config = dict(
    doc_mask=True,
    train_tokens=836000000,
    steps=12757,
)
Each number is 200 + 30 x the weight over its row's rms, rounded and kept within 0 to 999. Layers, rows and columns count from 0. The size before them is the row's rms in percent of the matrix's.

# layer 3 MLP down (transposed), 2048x768, rms 0.0173, rows 84-132, columns 672-719
101,181,193,168,293,237,185,204,214,226,180,152,246,181,186,196,146,269,186,194,178,244,250,201,155,162,174,186,204,239,212,185,201,204,121,254,232,197,177,188,147,194,170,189,146,263,182,223,159
108,179,195,194,147,172,194,192,198,159,202,169,164,242,203,237,207,173,218,239,165,180,220,249,190,231,214,185,160,180,144,178,197,228,245,165,155,234,226,213,141,214,214,179,272,212,184,157,248
096,224,197,210,233,243,211,196,253,244,194,206,217,171,198,204,196,93,227,176,165,229,193,159,186,166,249,203,188,176,235,212,207,252,194,232,200,168,168,224,178,231,148,210,181,213,213,210,175
101,198,203,164,201,184,217,257,223,243,166,205,185,195,144,229,199,215,184,229,169,139,192,261,229,179,221,260,200,200,218,176,194,194,207,156,249,234,158,144,160,156,176,253,168,208,185,212,246
097,269,246,214,213,240,199,222,221,274,216,228,191,185,196,289,202,259,194,223,155,201,199,192,230,203,211,181,173,186,168,157,255,167,172,191,156,228,137,245,205,188,242,252,251,207,225,200,222
100,200,193,224,206,200,185,209,178,260,199,218,146,185,174,222,191,333,160,144,206,209,142,186,192,171,192,144,174,198,252,191,225,165,187,150,230,189,193,156,225,222,172,248,186,205,184,159,217
094,180,176,226,236,159,154,232,169,153,173,258,202,233,219,175,172,214,209,175,221,243,197,178,164,262,173,229,189,223,178,195,171,221,197,218,212,181,178,182,187,176,200,211,250,165,235,174,211
108,172,249,263,220,210,200,177,220,209,248,240,217,208,208,241,162,204,173,200,127,172,246,190,213,194,198,174,142,252,173,174,174,216,215,185,165,159,226,206,144,194,158,266,209,174,196,207,182
094,228,163,227,212,204,268,208,200,218,177,213,176,209,214,151,189,303,188,244,249,193,219,218,163,191,164,223,169,192,186,197,225,182,218,194,219,178,185,194,182,224,187,181,180,240,189,124,206
103,252,179,173,174,178,190,184,208,208,136,238,158,237,193,196,194,247,176,234,176,211,151,238,213,219,182,248,178,179,155,177,261,214,177,222,223,217,208,219,187,224,211,220,153,156,238,216,219
102,152,167,213,244,196,202,189,176,275,137,172,157,181,193,230,205,147,191,210,221,149,208,186,192,178,224,265,175,158,187,212,223,236,241,214,167,216,161,198,247,133,209,189,199,201,195,188,211
106,218,170,181,232,145,214,220,171,185,210,293,211,179,227,213,199,140,193,197,187,187,148,138,184,216,134,195,229,180,183,229,219,170,216,172,171,187,250,159,220,168,155,220,186,151,161,204,201
097,148,172,121,232,184,196,193,196,145,221,229,160,196,146,172,223,262,183,187,213,192,169,162,222,219,277,210,191,244,155,214,190,169,189,211,257,216,179,247,242,190,140,157,202,218,222,208,262
101,176,230,221,208,187,248,188,231,182,177,153,196,252,239,187,208,153,233,176,219,152,239,213,182,198,218,209,140,241,214,199,172,244,192,202,191,235,227,212,211,201,245,162,161,170,173,217,124
101,231,202,201,221,209,237,178,211,176,192,166,203,287,249,217,144,165,229,215,161,198,195,202,229,172,241,211,160,263,145,148,204,208,198,173,149,174,162,154,148,216,241,211,223,199,218,195,197
104,204,183,223,261,249,153,206,183,253,142,238,281,227,270,230,203,74,224,224,266,169,170,234,195,184,209,200,144,214,218,203,202,168,212,211,174,185,214,238,194,196,150,176,240,164,193,188,210
097,175,171,201,203,197,226,215,182,185,191,169,134,221,200,188,234,162,206,193,242,185,197,176,108,152,165,184,228,221,160,211,201,198,192,212,183,191,197,196,190,247,188,167,231,187,228,229,141
101,202,174,183,223,171,241,243,241,193,178,201,243,213,227,243,177,183,187,166,208,205,222,167,213,145,173,169,181,188,247,157,221,189,179,180,268,197,222,202,223,200,257,266,215,212,199,200,213
105,189,200,232,170,195,142,231,210,198,190,210,229,181,188,195,178,242,226,214,162,216,203,205,198,179,202,178,230,146,177,211,188,167,193,207,195,188,205,239,170,174,178,201,186,188,245,194,171
099,217,240,233,225,213,175,188,194,223,198,219,202,210,197,176,217,229,233,212,187,211,168,189,223,267,218,202,196,205,225,240,212,214,184,205,180,200,184,256,216,205,286,163,164,210,261,188,167
104,177,211,158,223,223,179,204,193,179,234,250,189,190,226,225,194,210,176,170,206,174,244,225,244,207,164,190,205,171,222,188,217,234,174,229,156,205,234,229,156,196,207,243,149,230,218,243,186
100,220,238,151,158,166,211,244,218,208,249,135,226,193,224,178,251,257,186,160,207,185,179,246,162,220,241,210,219,244,177,189,199,186,187,224,196,237,170,225,210,181,220,205,201,207,182,205,202
097,249,188,254,212,249,184,260,221,197,180,130,173,208,230,173,207,238,158,176,257,191,209,171,201,176,192,178,153,263,169,235,221,204,203,173,143,183,182,213,234,219,201,184,229,254,185,175,214
100,258,195,232,190,249,211,229,213,224,205,171,181,182,251,251,175,224,252,243,183,198,159,180,109,174,212,248,153,184,195,210,167,190,187,202,254,216,170,186,206,209,160,138,175,224,187,190,209
100,181,191,152,187,195,181,183,196,264,275,197,165,178,201,210,215,282,218,188,183,159,185,159,173,206,148,169,208,196,132,180,204,221,245,190,277,189,155,191,175,163,158,213,210,166,258,169,186
095,179,210,180,156,188,192,199,193,208,185,203,233,142,190,206,176,150,201,178,203,247,177,214,191,219,249,194,174,164,269,254,216,212,184,170,294,256,224,166,223,189,170,257,192,183,205,176,205
097,246,226,173,189,145,208,217,207,200,232,226,194,175,175,193,231,138,190,246,238,182,234,226,233,194,194,204,197,195,246,213,267,194,201,205,149,158,141,206,216,197,181,190,203,226,254,180,254
104,222,174,191,197,214,182,219,208,202,231,66,185,177,162,198,175,208,207,197,242,179,181,173,210,253,232,252,250,252,222,226,236,230,191,239,245,200,204,220,211,189,235,149,183,175,202,198,203
099,216,214,161,225,190,203,159,214,206,264,296,171,230,188,232,177,139,167,247,183,177,163,207,230,171,171,185,197,149,184,197,200,238,194,222,240,180,230,222,228,185,199,151,167,201,172,201,168
102,191,196,181,179,177,255,123,180,208,209,181,171,208,252,228,171,316,195,180,195,228,214,191,233,224,192,183,168,172,206,188,226,191,228,198,196,161,163,204,172,218,158,193,179,205,158,204,210
099,177,181,273,181,196,180,182,154,195,136,171,164,153,162,213,160,149,217,180,157,187,248,140,193,228,186,180,196,219,228,212,207,148,156,204,236,210,217,151,181,194,207,204,220,149,176,226,98
097,215,216,198,207,248,209,155,176,207,256,178,213,202,201,236,172,277,167,184,178,145,207,159,167,218,182,196,239,218,201,214,213,188,250,183,198,144,185,188,162,164,246,189,216,176,169,209,225
103,177,178,204,223,249,174,206,127,247,191,240,202,202,204,208,186,213,221,207,262,201,243,218,221,208,153,236,229,246,243,195,190,254,189,181,149,179,168,203,228,211,215,133,238,186,224,207,184
100,200,238,202,199,201,210,197,215,225,221,220,196,251,207,243,210,182,184,177,196,210,212,186,217,181,232,193,123,183,259,265,255,208,214,223,202,199,180,203,216,198,169,193,179,155,209,203,215
099,192,143,128,199,175,217,231,201,185,209,214,202,197,195,208,212,256,149,207,229,203,201,217,172,219,257,210,206,217,202,240,234,172,224,164,187,202,216,228,207,214,225,186,198,188,224,191,189
099,176,162,198,231,221,235,176,267,176,218,248,200,205,234,179,173,146,182,164,235,197,207,261,205,173,211,148,202,235,237,180,188,237,199,206,195,211,130,191,188,200,199,211,211,186,177,173,242
100,221,209,233,189,195,234,212,228,207,170,172,206,176,224,167,129,169,196,199,222,235,174,183,162,176,185,146,166,181,204,223,165,233,245,190,171,239,196,241,195,232,219,146,243,258,216,236,195
106,185,190,260,239,130,231,207,247,163,189,227,187,185,195,234,214,213,239,120,228,247,193,190,186,154,149,215,188,194,207,173,265,201,243,223,172,183,186,148,175,188,231,156,170,198,146,200,198
101,246,242,256,213,181,119,158,182,253,237,199,180,213,213,150,264,257,215,189,242,165,138,251,210,201,229,214,158,224,226,207,214,193,204,191,218,210,177,182,199,232,261,180,234,179,170,238,182
101,193,195,224,228,203,210,233,219,150,207,170,211,156,230,236,201,82,188,196,173,237,177,251,192,231,174,205,222,152,229,246,267,251,197,208,217,125,226,227,199,172,220,196,215,202,210,182,152
094,171,185,216,181,194,221,194,197,218,181,256,259,224,170,198,236,256,175,193,239,225,204,240,245,250,178,190,148,166,168,202,193,205,162,190,197,217,223,193,158,242,171,222,167,170,195,214,212
094,209,199,253,160,222,213,191,172,212,192,214,229,170,202,204,221,352,183,215,263,240,218,151,215,225,227,206,209,173,207,178,171,202,188,175,211,211,197,213,150,202,215,180,235,198,208,175,207
100,169,225,243,245,182,191,149,227,170,191,152,239,167,214,215,206,233,176,184,215,204,209,216,188,206,184,202,179,264,184,212,228,185,208,223,211,166,233,227,185,192,215,218,218,195,194,192,175
102,178,228,186,195,176,213,219,160,174,185,232,135,210,164,178,208,257,193,170,186,162,215,211,203,200,160,168,152,225,160,166,242,239,197,225,139,181,183,200,151,212,201,142,203,197,162,210,250
106,223,182,213,244,227,168,190,204,287,181,159,188,223,239,155,227,170,220,219,218,177,167,217,183,230,208,133,245,204,191,160,160,187,168,182,195,167,168,224,209,193,184,199,155,226,255,229,256
101,157,214,176,151,187,181,241,224,207,130,225,177,218,204,209,229,149,125,203,188,256,158,228,166,216,225,182,226,189,190,242,250,216,181,210,206,207,174,177,172,216,188,212,233,223,183,217,227
096,166,231,174,180,205,162,147,224,150,190,224,169,195,222,210,232,158,203,172,210,208,159,259,184,194,218,215,175,193,225,212,236,193,175,266,251,204,242,242,227,207,213,207,206,203,220,164,205
095,171,212,208,196,188,241,197,161,180,177,236,191,237,192,217,190,84,211,178,187,203,125,199,238,240,182,174,168,264,177,224,189,231,145,217,214,206,206,232,170,187,199,194,231,216,200,197,185
100,234,247,197,163,190,204,237,239,194,191,209,216,262,224,243,203,212,192,256,249,239,232,225,178,203,182,240,191,201,192,202,209,203,183,225,137,228,177,171,213,249,237,191,203,264,230,210,230
# layer 3 MLP gate, 2048x768, rms 0.0207, rows 85-132, columns 672-719
108,143,209,155,191,248,200,153,208,188,181,209,227,174,231,187,189,199,175,154,188,147,249,218,216,163,174,176,215,184,247,197,218,216,196,243,139,190,174,193,220,176,213,228,231,173,218,261,207
098,206,212,164,227,237,215,149,243,190,177,158,208,195,227,221,271,196,247,196,247,188,240,234,286,239,218,212,184,123,211,123,266,195,174,222,212,191,158,171,185,225,153,232,187,198,216,216,161
101,201,199,202,183,176,238,196,178,180,205,207,150,176,175,221,251,223,163,194,194,150,191,225,193,184,220,205,203,177,161,200,235,215,213,209,202,180,166,198,248,230,198,200,236,226,232,221,224
096,248,200,241,228,137,235,190,184,238,201,212,237,214,164,241,177,135,206,216,179,185,196,186,248,223,167,164,201,249,209,218,195,169,201,173,165,198,230,193,243,183,220,166,255,234,196,234,159
099,195,168,172,205,224,194,193,236,190,244,134,216,160,209,194,268,207,197,222,204,219,233,233,193,222,182,183,167,239,181,187,230,186,177,223,202,220,157,221,186,193,215,254,264,173,219,179,188
099,239,208,204,163,174,243,215,169,200,186,184,243,198,232,235,201,158,153,196,182,179,220,207,247,230,189,188,234,217,189,213,171,160,284,194,214,177,201,224,194,228,195,189,208,167,207,185,247
112,218,192,249,218,227,187,192,289,176,229,201,249,257,192,167,190,191,198,226,198,191,167,188,188,210,169,215,216,218,238,194,229,124,166,252,167,193,247,196,198,185,157,278,246,168,197,126,204
091,221,209,173,216,190,164,209,221,200,171,229,195,152,173,160,211,226,202,184,227,201,195,142,200,188,134,205,238,190,235,191,220,252,184,181,237,219,216,178,213,212,193,202,215,197,208,250,188
104,210,209,227,210,192,215,154,201,187,187,206,206,220,185,227,182,178,191,107,192,165,179,179,220,200,183,162,210,213,188,202,220,216,214,173,214,197,177,245,210,180,213,233,218,187,258,240,183
099,222,217,184,232,178,152,187,211,195,244,184,176,211,218,230,267,199,170,224,259,229,208,200,213,216,199,203,222,180,193,196,214,209,233,232,195,193,201,213,223,250,239,210,175,223,202,153,141
109,222,275,226,243,205,174,154,183,187,240,175,157,235,201,179,208,213,190,180,220,149,191,198,203,236,220,213,171,226,212,192,167,201,167,204,168,210,215,194,223,231,185,189,208,204,225,188,135
100,255,185,266,167,229,183,217,182,143,172,226,240,181,198,174,189,173,243,187,245,222,203,218,224,256,232,221,207,229,238,188,178,245,197,227,207,193,194,204,208,219,258,215,162,215,181,215,163
100,191,237,222,151,247,144,158,257,202,168,171,215,200,193,200,209,175,236,188,213,192,257,228,248,198,165,189,204,178,144,222,163,213,218,183,158,142,203,240,160,266,185,189,186,183,205,219,181
100,193,184,222,222,170,192,205,233,252,173,176,172,171,182,265,164,212,204,176,213,200,196,227,211,236,181,138,211,192,232,175,215,190,190,221,197,221,167,206,243,215,224,164,204,218,192,206,165
100,167,225,145,227,168,163,219,211,156,191,195,185,196,141,236,168,190,219,205,141,198,227,178,200,211,206,165,209,254,176,196,200,177,193,165,223,203,239,173,196,223,179,221,248,187,234,223,170
094,168,183,142,196,185,185,230,202,192,175,187,161,185,227,196,154,212,199,183,205,199,170,220,235,137,161,173,206,211,161,204,193,325,173,181,198,177,203,175,196,183,225,199,224,229,218,248,153
098,228,172,255,264,186,271,167,253,177,212,171,241,213,238,183,196,210,147,145,203,212,226,211,154,205,176,188,219,267,207,172,144,179,230,221,191,204,177,180,242,212,225,220,205,218,230,216,219
101,216,175,257,163,195,210,244,254,210,197,196,193,223,134,246,205,156,183,180,169,214,199,191,213,182,223,156,234,190,143,182,167,207,197,208,222,186,192,212,183,216,171,154,130,177,211,166,173
096,226,187,228,219,158,193,151,179,221,190,203,198,233,260,173,215,220,176,193,193,207,208,188,206,214,225,201,190,201,221,216,167,192,201,194,172,228,216,193,200,196,165,208,188,161,211,220,193
099,215,188,202,248,223,208,210,243,199,185,199,206,198,150,223,186,202,199,207,190,212,212,198,175,189,211,226,195,249,205,172,194,157,233,213,199,205,219,215,217,156,238,208,195,202,235,201,203
098,161,248,241,207,186,242,171,211,243,242,186,191,174,172,218,145,217,206,159,179,213,192,196,191,197,197,225,193,214,200,207,242,150,240,209,158,254,163,162,216,208,238,139,233,138,191,236,206
094,178,208,263,242,188,197,148,187,213,237,245,220,162,196,202,210,208,169,177,188,119,193,242,178,176,234,201,221,198,194,220,183,148,198,187,241,214,185,195,222,167,150,194,182,272,206,162,153
101,157,196,137,190,242,201,217,184,212,152,269,188,203,181,189,207,210,243,209,136,205,183,209,223,196,177,162,251,167,191,193,214,230,233,190,173,208,181,209,191,260,185,281,175,196,206,203,170
100,207,183,238,169,196,177,184,225,196,169,182,209,250,191,175,159,213,205,191,172,215,200,185,198,191,188,158,226,182,225,198,185,159,222,249,201,170,246,260,223,149,189,180,158,195,178,281,125
096,195,185,226,227,208,168,195,241,202,229,156,195,202,245,206,191,207,178,194,227,197,160,220,213,211,244,253,218,139,167,142,311,225,189,176,234,165,172,231,210,240,207,218,174,148,239,172,240
093,221,180,218,173,159,213,216,231,137,168,204,205,199,219,191,216,205,202,224,204,188,191,210,229,191,196,193,168,207,166,208,236,172,241,193,179,214,191,227,235,184,182,205,215,213,200,186,205
100,226,180,230,157,193,227,161,198,192,187,183,180,253,188,221,199,189,208,212,197,187,164,178,239,200,183,183,247,196,226,244,186,219,183,172,122,170,194,222,216,164,221,166,190,203,172,165,238
097,234,207,187,160,176,207,251,196,190,203,193,132,200,205,194,166,165,117,203,205,219,186,176,179,214,211,174,218,222,188,194,178,197,223,194,232,194,176,244,126,241,176,175,255,188,188,177,227
104,188,245,232,208,189,243,164,192,184,208,235,175,229,219,219,194,169,183,191,231,191,183,259,192,209,183,166,169,206,178,187,214,201,201,245,216,121,208,247,212,166,193,201,159,238,166,218,161
093,209,191,166,201,245,167,205,214,180,248,192,214,209,201,166,233,182,183,215,246,215,232,204,206,163,235,190,185,189,182,275,178,223,200,158,189,186,119,163,279,198,183,170,183,182,200,225,230
099,217,265,212,191,181,201,152,206,155,171,267,196,195,180,194,205,201,177,201,179,204,212,201,197,204,245,160,239,211,198,224,210,177,268,176,175,162,216,250,216,174,155,230,245,202,180,257,170
102,233,208,215,147,190,206,146,195,135,206,176,175,175,204,231,238,223,220,189,194,197,172,219,208,187,134,216,199,180,168,180,157,150,207,213,186,193,227,187,190,219,185,269,136,212,215,165,258
096,226,179,192,214,173,188,185,191,143,198,206,206,206,169,244,218,244,276,204,166,225,184,192,170,152,210,194,239,227,163,178,225,154,200,175,229,161,168,222,208,210,226,195,147,257,177,199,215
097,240,198,150,213,205,186,183,205,220,188,235,198,163,177,239,207,204,169,208,232,233,215,185,224,213,238,179,225,220,250,186,187,210,193,175,209,234,223,224,200,170,213,190,162,177,263,166,234
100,235,181,161,166,199,216,151,212,210,186,158,202,252,195,203,218,193,170,170,227,162,194,202,179,220,188,208,213,233,236,216,215,197,222,195,257,203,175,211,221,161,156,208,177,279,182,194,177
098,223,211,157,198,217,160,150,186,284,170,203,227,226,187,201,184,201,256,259,186,240,212,176,201,204,219,169,238,211,215,259,217,231,215,189,146,208,195,230,235,169,187,225,230,200,211,192,176
102,228,225,214,199,206,158,181,221,210,159,179,181,131,182,182,190,186,215,217,237,208,144,199,201,207,197,223,202,169,245,202,204,186,234,194,197,261,195,228,240,242,168,191,232,188,202,266,169
100,131,187,191,159,274,209,193,179,214,189,193,248,187,240,137,228,182,220,200,204,241,220,172,191,176,257,162,202,175,184,200,192,228,228,221,218,193,182,203,213,165,186,182,201,248,208,114,176
100,180,219,264,215,239,200,262,220,251,200,221,154,169,245,211,176,175,171,189,192,202,184,190,196,182,167,243,186,207,108,200,158,218,219,218,158,256,203,196,182,227,214,155,210,163,150,187,191
090,174,216,182,144,251,232,170,175,212,195,211,210,209,192,157,202,231,209,181,235,232,250,206,199,262,194,165,169,248,159,199,203,216,248,197,169,197,202,176,230,203,262,201,189,216,167,249,197
143,195,176,207,265,173,182,200,215,129,224,171,185,249,199,180,203,207,189,209,192,166,181,227,177,228,172,225,219,220,241,228,188,208,189,243,233,196,236,215,230,199,162,224,204,212,221,217,198
102,161,202,238,226,171,206,207,197,201,217,148,188,210,242,226,185,225,244,174,181,217,239,184,200,195,164,209,161,194,218,210,181,209,219,195,230,171,134,196,201,157,195,174,232,173,210,204,172
100,160,168,216,178,148,169,202,181,173,202,201,225,203,233,243,225,234,196,166,244,207,220,250,209,228,177,253,179,229,165,227,204,128,238,234,228,221,189,178,190,251,190,230,196,167,163,201,182
119,201,235,160,177,198,189,197,163,196,222,230,216,187,216,192,154,182,181,167,206,180,206,209,165,215,196,204,195,173,183,175,156,140,178,200,177,214,161,222,256,277,142,164,206,161,187,252,239
100,243,216,188,142,148,209,202,177,145,241,225,191,217,219,181,249,217,210,221,209,207,219,216,205,196,180,250,185,193,216,209,179,220,239,194,126,202,189,241,250,174,222,199,146,203,187,202,198
098,174,189,233,182,171,162,184,219,190,190,159,157,206,204,180,237,201,231,181,214,202,229,229,196,169,192,162,229,207,162,207,202,158,192,268,251,183,187,220,262,191,169,225,164,203,207,201,246
093,159,167,263,191,177,219,226,216,218,195,164,169,213,171,205,205,197,207,224,238,189,180,171,178,152,188,203,199,194,227,198,177,195,200,156,226,204,188,259,219,220,217,233,170,200,172,210,253
098,220,200,166,205,182,189,201,243,203,189,186,146,239,177,220,210,172,193,184,202,194,193,199,212,228,213,223,216,199,201,232,227,224,200,180,245,149,231,204,192,213,256,148,238,252,194,204,217
# layer 3 MLP up, 2048x768, rms 0.0201, rows 85-132, columns 672-719
112,176,241,182,152,135,211,209,208,189,229,234,208,159,184,214,248,212,160,215,163,179,182,174,222,243,171,227,222,229,130,192,210,217,182,130,191,236,210,184,174,208,183,206,222,225,198,209,284
092,211,185,192,216,220,194,191,244,188,168,195,203,213,223,241,196,183,208,193,227,160,228,202,196,207,179,229,204,169,178,210,220,218,196,224,227,187,160,226,183,173,195,175,184,186,198,193,155
101,242,196,225,151,159,201,190,217,224,182,189,230,241,151,233,218,177,178,236,181,210,212,194,199,232,153,168,158,160,234,289,230,202,218,161,163,186,226,169,221,244,183,204,200,217,162,210,194
098,223,234,187,211,189,230,155,170,179,229,188,210,219,196,208,241,218,237,180,226,177,213,206,195,215,268,149,170,219,201,230,191,180,216,223,219,167,247,209,229,185,192,171,216,237,201,207,222
098,220,173,199,187,238,190,193,280,195,179,205,242,155,205,210,212,212,223,217,203,176,157,211,186,142,188,210,211,152,142,230,236,199,191,207,235,193,159,193,77,185,266,195,223,189,207,159,147
095,225,254,217,218,180,182,204,196,214,208,205,200,195,181,216,208,232,229,194,192,243,173,170,218,213,222,210,146,219,177,255,159,156,165,236,176,223,222,183,175,230,219,213,170,165,180,186,177
110,205,222,194,229,225,209,166,195,232,197,232,202,205,173,199,214,209,185,211,161,210,191,210,194,185,234,206,211,210,190,209,233,154,161,237,202,212,199,215,188,128,180,185,177,230,186,225,231
092,207,127,220,195,205,226,196,212,272,219,215,164,210,191,196,188,219,204,189,218,241,231,167,194,193,147,226,204,171,204,226,213,216,228,192,195,193,197,175,231,227,173,245,180,206,159,175,210
103,261,154,226,201,209,182,188,177,177,245,197,169,195,186,237,182,210,186,197,212,190,181,201,193,210,230,269,210,222,205,235,216,184,192,217,216,147,175,202,172,202,200,201,208,195,209,183,204
102,212,176,203,185,245,183,239,161,170,169,166,202,176,164,227,189,180,202,201,192,189,208,208,193,222,197,246,188,210,213,217,223,213,221,184,178,173,269,214,250,166,173,215,192,228,260,187,205
106,218,173,152,221,186,168,203,174,201,205,189,191,265,245,242,238,187,175,217,273,175,196,209,201,187,227,187,188,154,182,164,218,156,152,196,154,249,265,161,218,222,216,206,247,199,180,223,138
098,195,217,223,202,222,225,225,200,199,186,241,186,136,195,206,245,216,249,231,219,170,218,191,228,176,245,190,171,188,236,186,218,226,184,163,210,203,212,115,232,195,248,225,180,233,245,206,186
103,196,260,181,191,195,158,224,195,221,166,226,239,175,212,168,202,196,225,174,246,160,192,217,254,187,163,214,192,183,208,179,178,171,218,199,173,212,232,190,234,236,199,241,185,241,185,230,257
101,236,218,167,220,259,216,229,211,262,189,161,194,235,188,188,190,197,249,211,182,180,202,188,205,148,274,205,211,206,164,105,205,201,255,201,221,133,202,198,182,225,229,156,214,194,234,192,244
101,246,193,232,182,226,186,181,194,274,169,138,204,259,249,195,224,204,158,194,196,147,181,279,225,177,225,221,241,188,242,162,133,219,190,212,173,179,188,159,209,223,197,171,202,269,205,201,252
094,176,199,190,216,200,195,235,171,197,197,171,147,156,227,234,194,203,218,189,195,144,177,235,181,178,190,191,206,272,166,231,172,195,189,148,217,198,172,138,179,191,208,226,228,187,146,248,174
097,200,229,192,226,183,236,197,229,189,251,172,217,219,209,237,194,236,197,219,201,172,174,185,200,217,163,159,165,253,197,215,220,197,196,239,216,195,183,191,178,234,189,215,229,166,193,229,220
103,240,221,245,172,196,217,224,216,193,224,230,168,234,197,174,190,186,181,166,194,221,163,220,185,222,192,244,229,274,170,231,213,263,207,205,281,171,258,251,215,185,199,176,184,132,191,184,176
098,195,141,175,189,181,159,222,183,246,200,155,177,218,194,187,177,203,130,184,189,184,185,181,195,173,177,211,176,181,231,163,233,191,164,228,236,190,227,258,247,209,186,201,199,171,198,225,232
101,241,203,238,164,131,217,250,216,196,218,182,215,203,140,153,220,206,172,158,181,193,217,188,165,236,201,178,219,222,225,232,204,197,238,268,221,199,222,199,178,170,141,252,213,220,222,267,266
100,206,229,238,178,215,191,182,238,141,169,215,218,210,165,213,177,173,194,185,228,196,201,199,170,201,202,232,186,178,176,153,178,221,185,187,224,170,198,168,223,166,155,171,243,201,217,224,183
095,226,163,247,226,189,200,153,262,203,176,168,150,259,282,202,180,206,165,181,229,197,177,165,213,228,182,194,201,229,172,126,182,213,213,190,163,190,190,181,188,180,189,186,210,215,209,231,219
100,174,181,174,160,148,169,150,221,246,246,219,234,186,229,193,202,172,190,174,279,207,218,224,234,226,172,168,192,190,180,183,188,239,188,219,172,233,152,211,233,223,231,264,176,277,157,221,179
098,210,208,201,188,161,196,275,192,204,219,194,207,163,218,212,203,193,196,182,221,205,189,193,211,150,158,156,172,215,123,243,143,147,192,239,227,197,220,206,165,150,245,189,197,160,230,240,207
095,204,197,162,210,210,208,189,255,242,202,172,226,215,203,216,258,227,195,145,232,228,181,252,211,186,239,212,200,176,178,200,211,205,212,173,170,238,183,180,233,217,222,278,195,140,196,192,214
094,216,186,162,176,174,172,232,181,204,219,186,199,186,187,190,277,188,222,221,202,165,255,184,179,167,149,190,197,246,164,178,187,178,207,225,169,236,135,212,248,188,176,227,191,229,168,193,196
103,191,211,159,231,177,204,240,192,166,204,228,226,232,179,199,209,203,236,204,199,197,197,187,281,210,171,117,192,173,183,211,182,221,209,223,180,213,188,202,187,155,239,237,207,134,207,129,184
099,217,224,149,230,141,180,210,210,248,225,214,216,242,205,187,168,202,235,238,178,171,142,237,243,182,136,151,178,205,184,228,163,240,187,217,184,172,253,237,203,182,219,173,147,226,235,201,187
103,180,216,156,206,135,167,185,161,167,214,192,184,141,172,194,159,219,186,171,239,225,141,247,196,214,199,144,218,197,204,159,196,215,257,229,156,195,210,225,190,188,158,192,159,244,147,260,179
099,152,184,170,183,234,174,197,192,207,192,209,204,184,160,254,212,174,243,256,206,163,131,260,179,179,229,184,223,229,192,188,247,189,274,180,196,221,191,233,184,184,204,212,188,172,227,203,201
097,219,196,239,190,258,173,194,192,227,216,230,206,189,212,213,152,174,175,260,161,184,231,186,210,181,227,178,205,220,242,239,195,154,226,200,203,141,198,178,164,193,251,189,232,163,187,217,223
105,186,251,192,202,220,202,221,174,211,190,219,216,255,226,226,206,192,181,234,213,193,207,196,198,202,206,189,191,148,235,176,148,223,183,165,140,193,199,185,231,165,189,190,200,176,157,170,229
102,206,223,232,207,227,187,246,180,162,165,247,202,141,261,173,216,216,250,213,263,219,250,202,208,219,149,165,204,170,225,149,239,208,243,155,212,221,184,177,197,185,170,227,145,196,182,186,181
099,218,215,203,214,153,224,244,220,255,203,192,176,222,198,188,187,181,173,225,227,246,193,166,241,167,208,156,176,219,172,199,194,187,239,183,195,191,193,180,201,195,193,215,140,225,264,173,145
100,151,228,217,212,165,185,225,167,211,256,193,243,226,146,149,160,181,216,223,194,200,205,208,177,188,251,197,265,211,186,202,227,216,158,226,180,184,168,173,200,228,180,173,215,176,226,202,240
103,161,206,183,225,165,222,217,205,183,202,193,217,180,219,199,254,198,233,207,232,177,232,231,180,210,156,264,189,211,227,207,224,190,202,182,209,146,169,191,162,225,201,284,206,190,213,239,186
107,189,182,238,210,190,174,182,239,208,158,198,227,201,207,161,146,184,183,194,235,276,170,173,192,167,161,221,202,202,244,147,238,176,273,191,170,240,166,153,186,171,204,189,181,202,154,180,248
101,217,207,211,139,222,203,169,221,160,220,185,206,217,155,192,192,199,170,249,155,221,226,204,213,236,211,222,260,216,159,162,183,231,201,220,221,154,161,235,168,182,175,208,241,208,220,217,164
102,204,186,173,208,208,216,173,185,182,154,185,167,171,161,193,290,190,175,194,229,170,188,234,204,223,218,222,229,207,207,257,258,237,210,231,230,221,171,228,192,204,159,164,265,203,224,186,204
095,209,236,180,190,185,158,204,222,169,188,207,171,159,228,199,207,188,218,199,214,171,167,167,217,265,191,175,213,140,171,242,206,219,202,191,188,227,183,195,165,187,226,202,217,252,168,227,192
098,208,181,214,203,242,202,184,221,162,218,178,243,203,261,164,236,215,168,235,200,208,221,257,179,225,231,229,209,264,248,216,179,229,191,213,227,217,235,183,193,185,244,175,251,165,180,195,175
097,187,176,193,218,169,187,158,200,189,242,199,208,216,244,135,221,186,157,186,211,209,176,204,244,225,167,202,207,180,193,211,235,169,212,212,187,191,246,212,171,230,224,234,186,246,232,204,191
103,185,165,272,203,243,228,198,217,209,177,215,196,190,162,244,240,207,146,223,206,198,149,199,146,231,180,222,208,148,195,198,218,236,207,148,241,228,172,191,188,186,186,209,172,190,229,235,223
114,212,153,240,212,215,181,184,173,159,197,197,211,185,218,185,191,186,198,179,255,197,234,174,222,220,158,189,195,212,215,255,311,179,158,189,233,185,172,236,166,184,218,220,185,223,202,139,213
101,211,179,167,199,171,212,158,206,190,200,164,205,214,204,189,230,150,168,208,247,171,247,220,184,228,165,184,141,205,149,203,174,197,206,170,161,201,201,195,190,154,191,231,202,232,184,139,264
091,216,210,184,225,205,205,175,180,258,186,245,248,216,176,176,218,197,198,184,204,187,184,216,212,207,160,193,246,142,242,211,240,191,186,217,219,224,222,232,222,223,159,181,219,222,206,199,148
095,198,216,187,226,206,202,165,197,229,247,278,252,196,212,178,170,186,200,170,206,223,208,236,176,203,241,162,177,141,172,206,209,178,223,233,190,203,193,234,163,250,177,221,199,157,175,231,228
098,194,246,204,150,235,198,173,252,157,195,228,153,122,184,200,239,198,198,228,210,197,247,178,226,218,201,205,249,172,204,187,175,219,185,185,171,215,194,154,255,201,223,213,193,184,195,213,225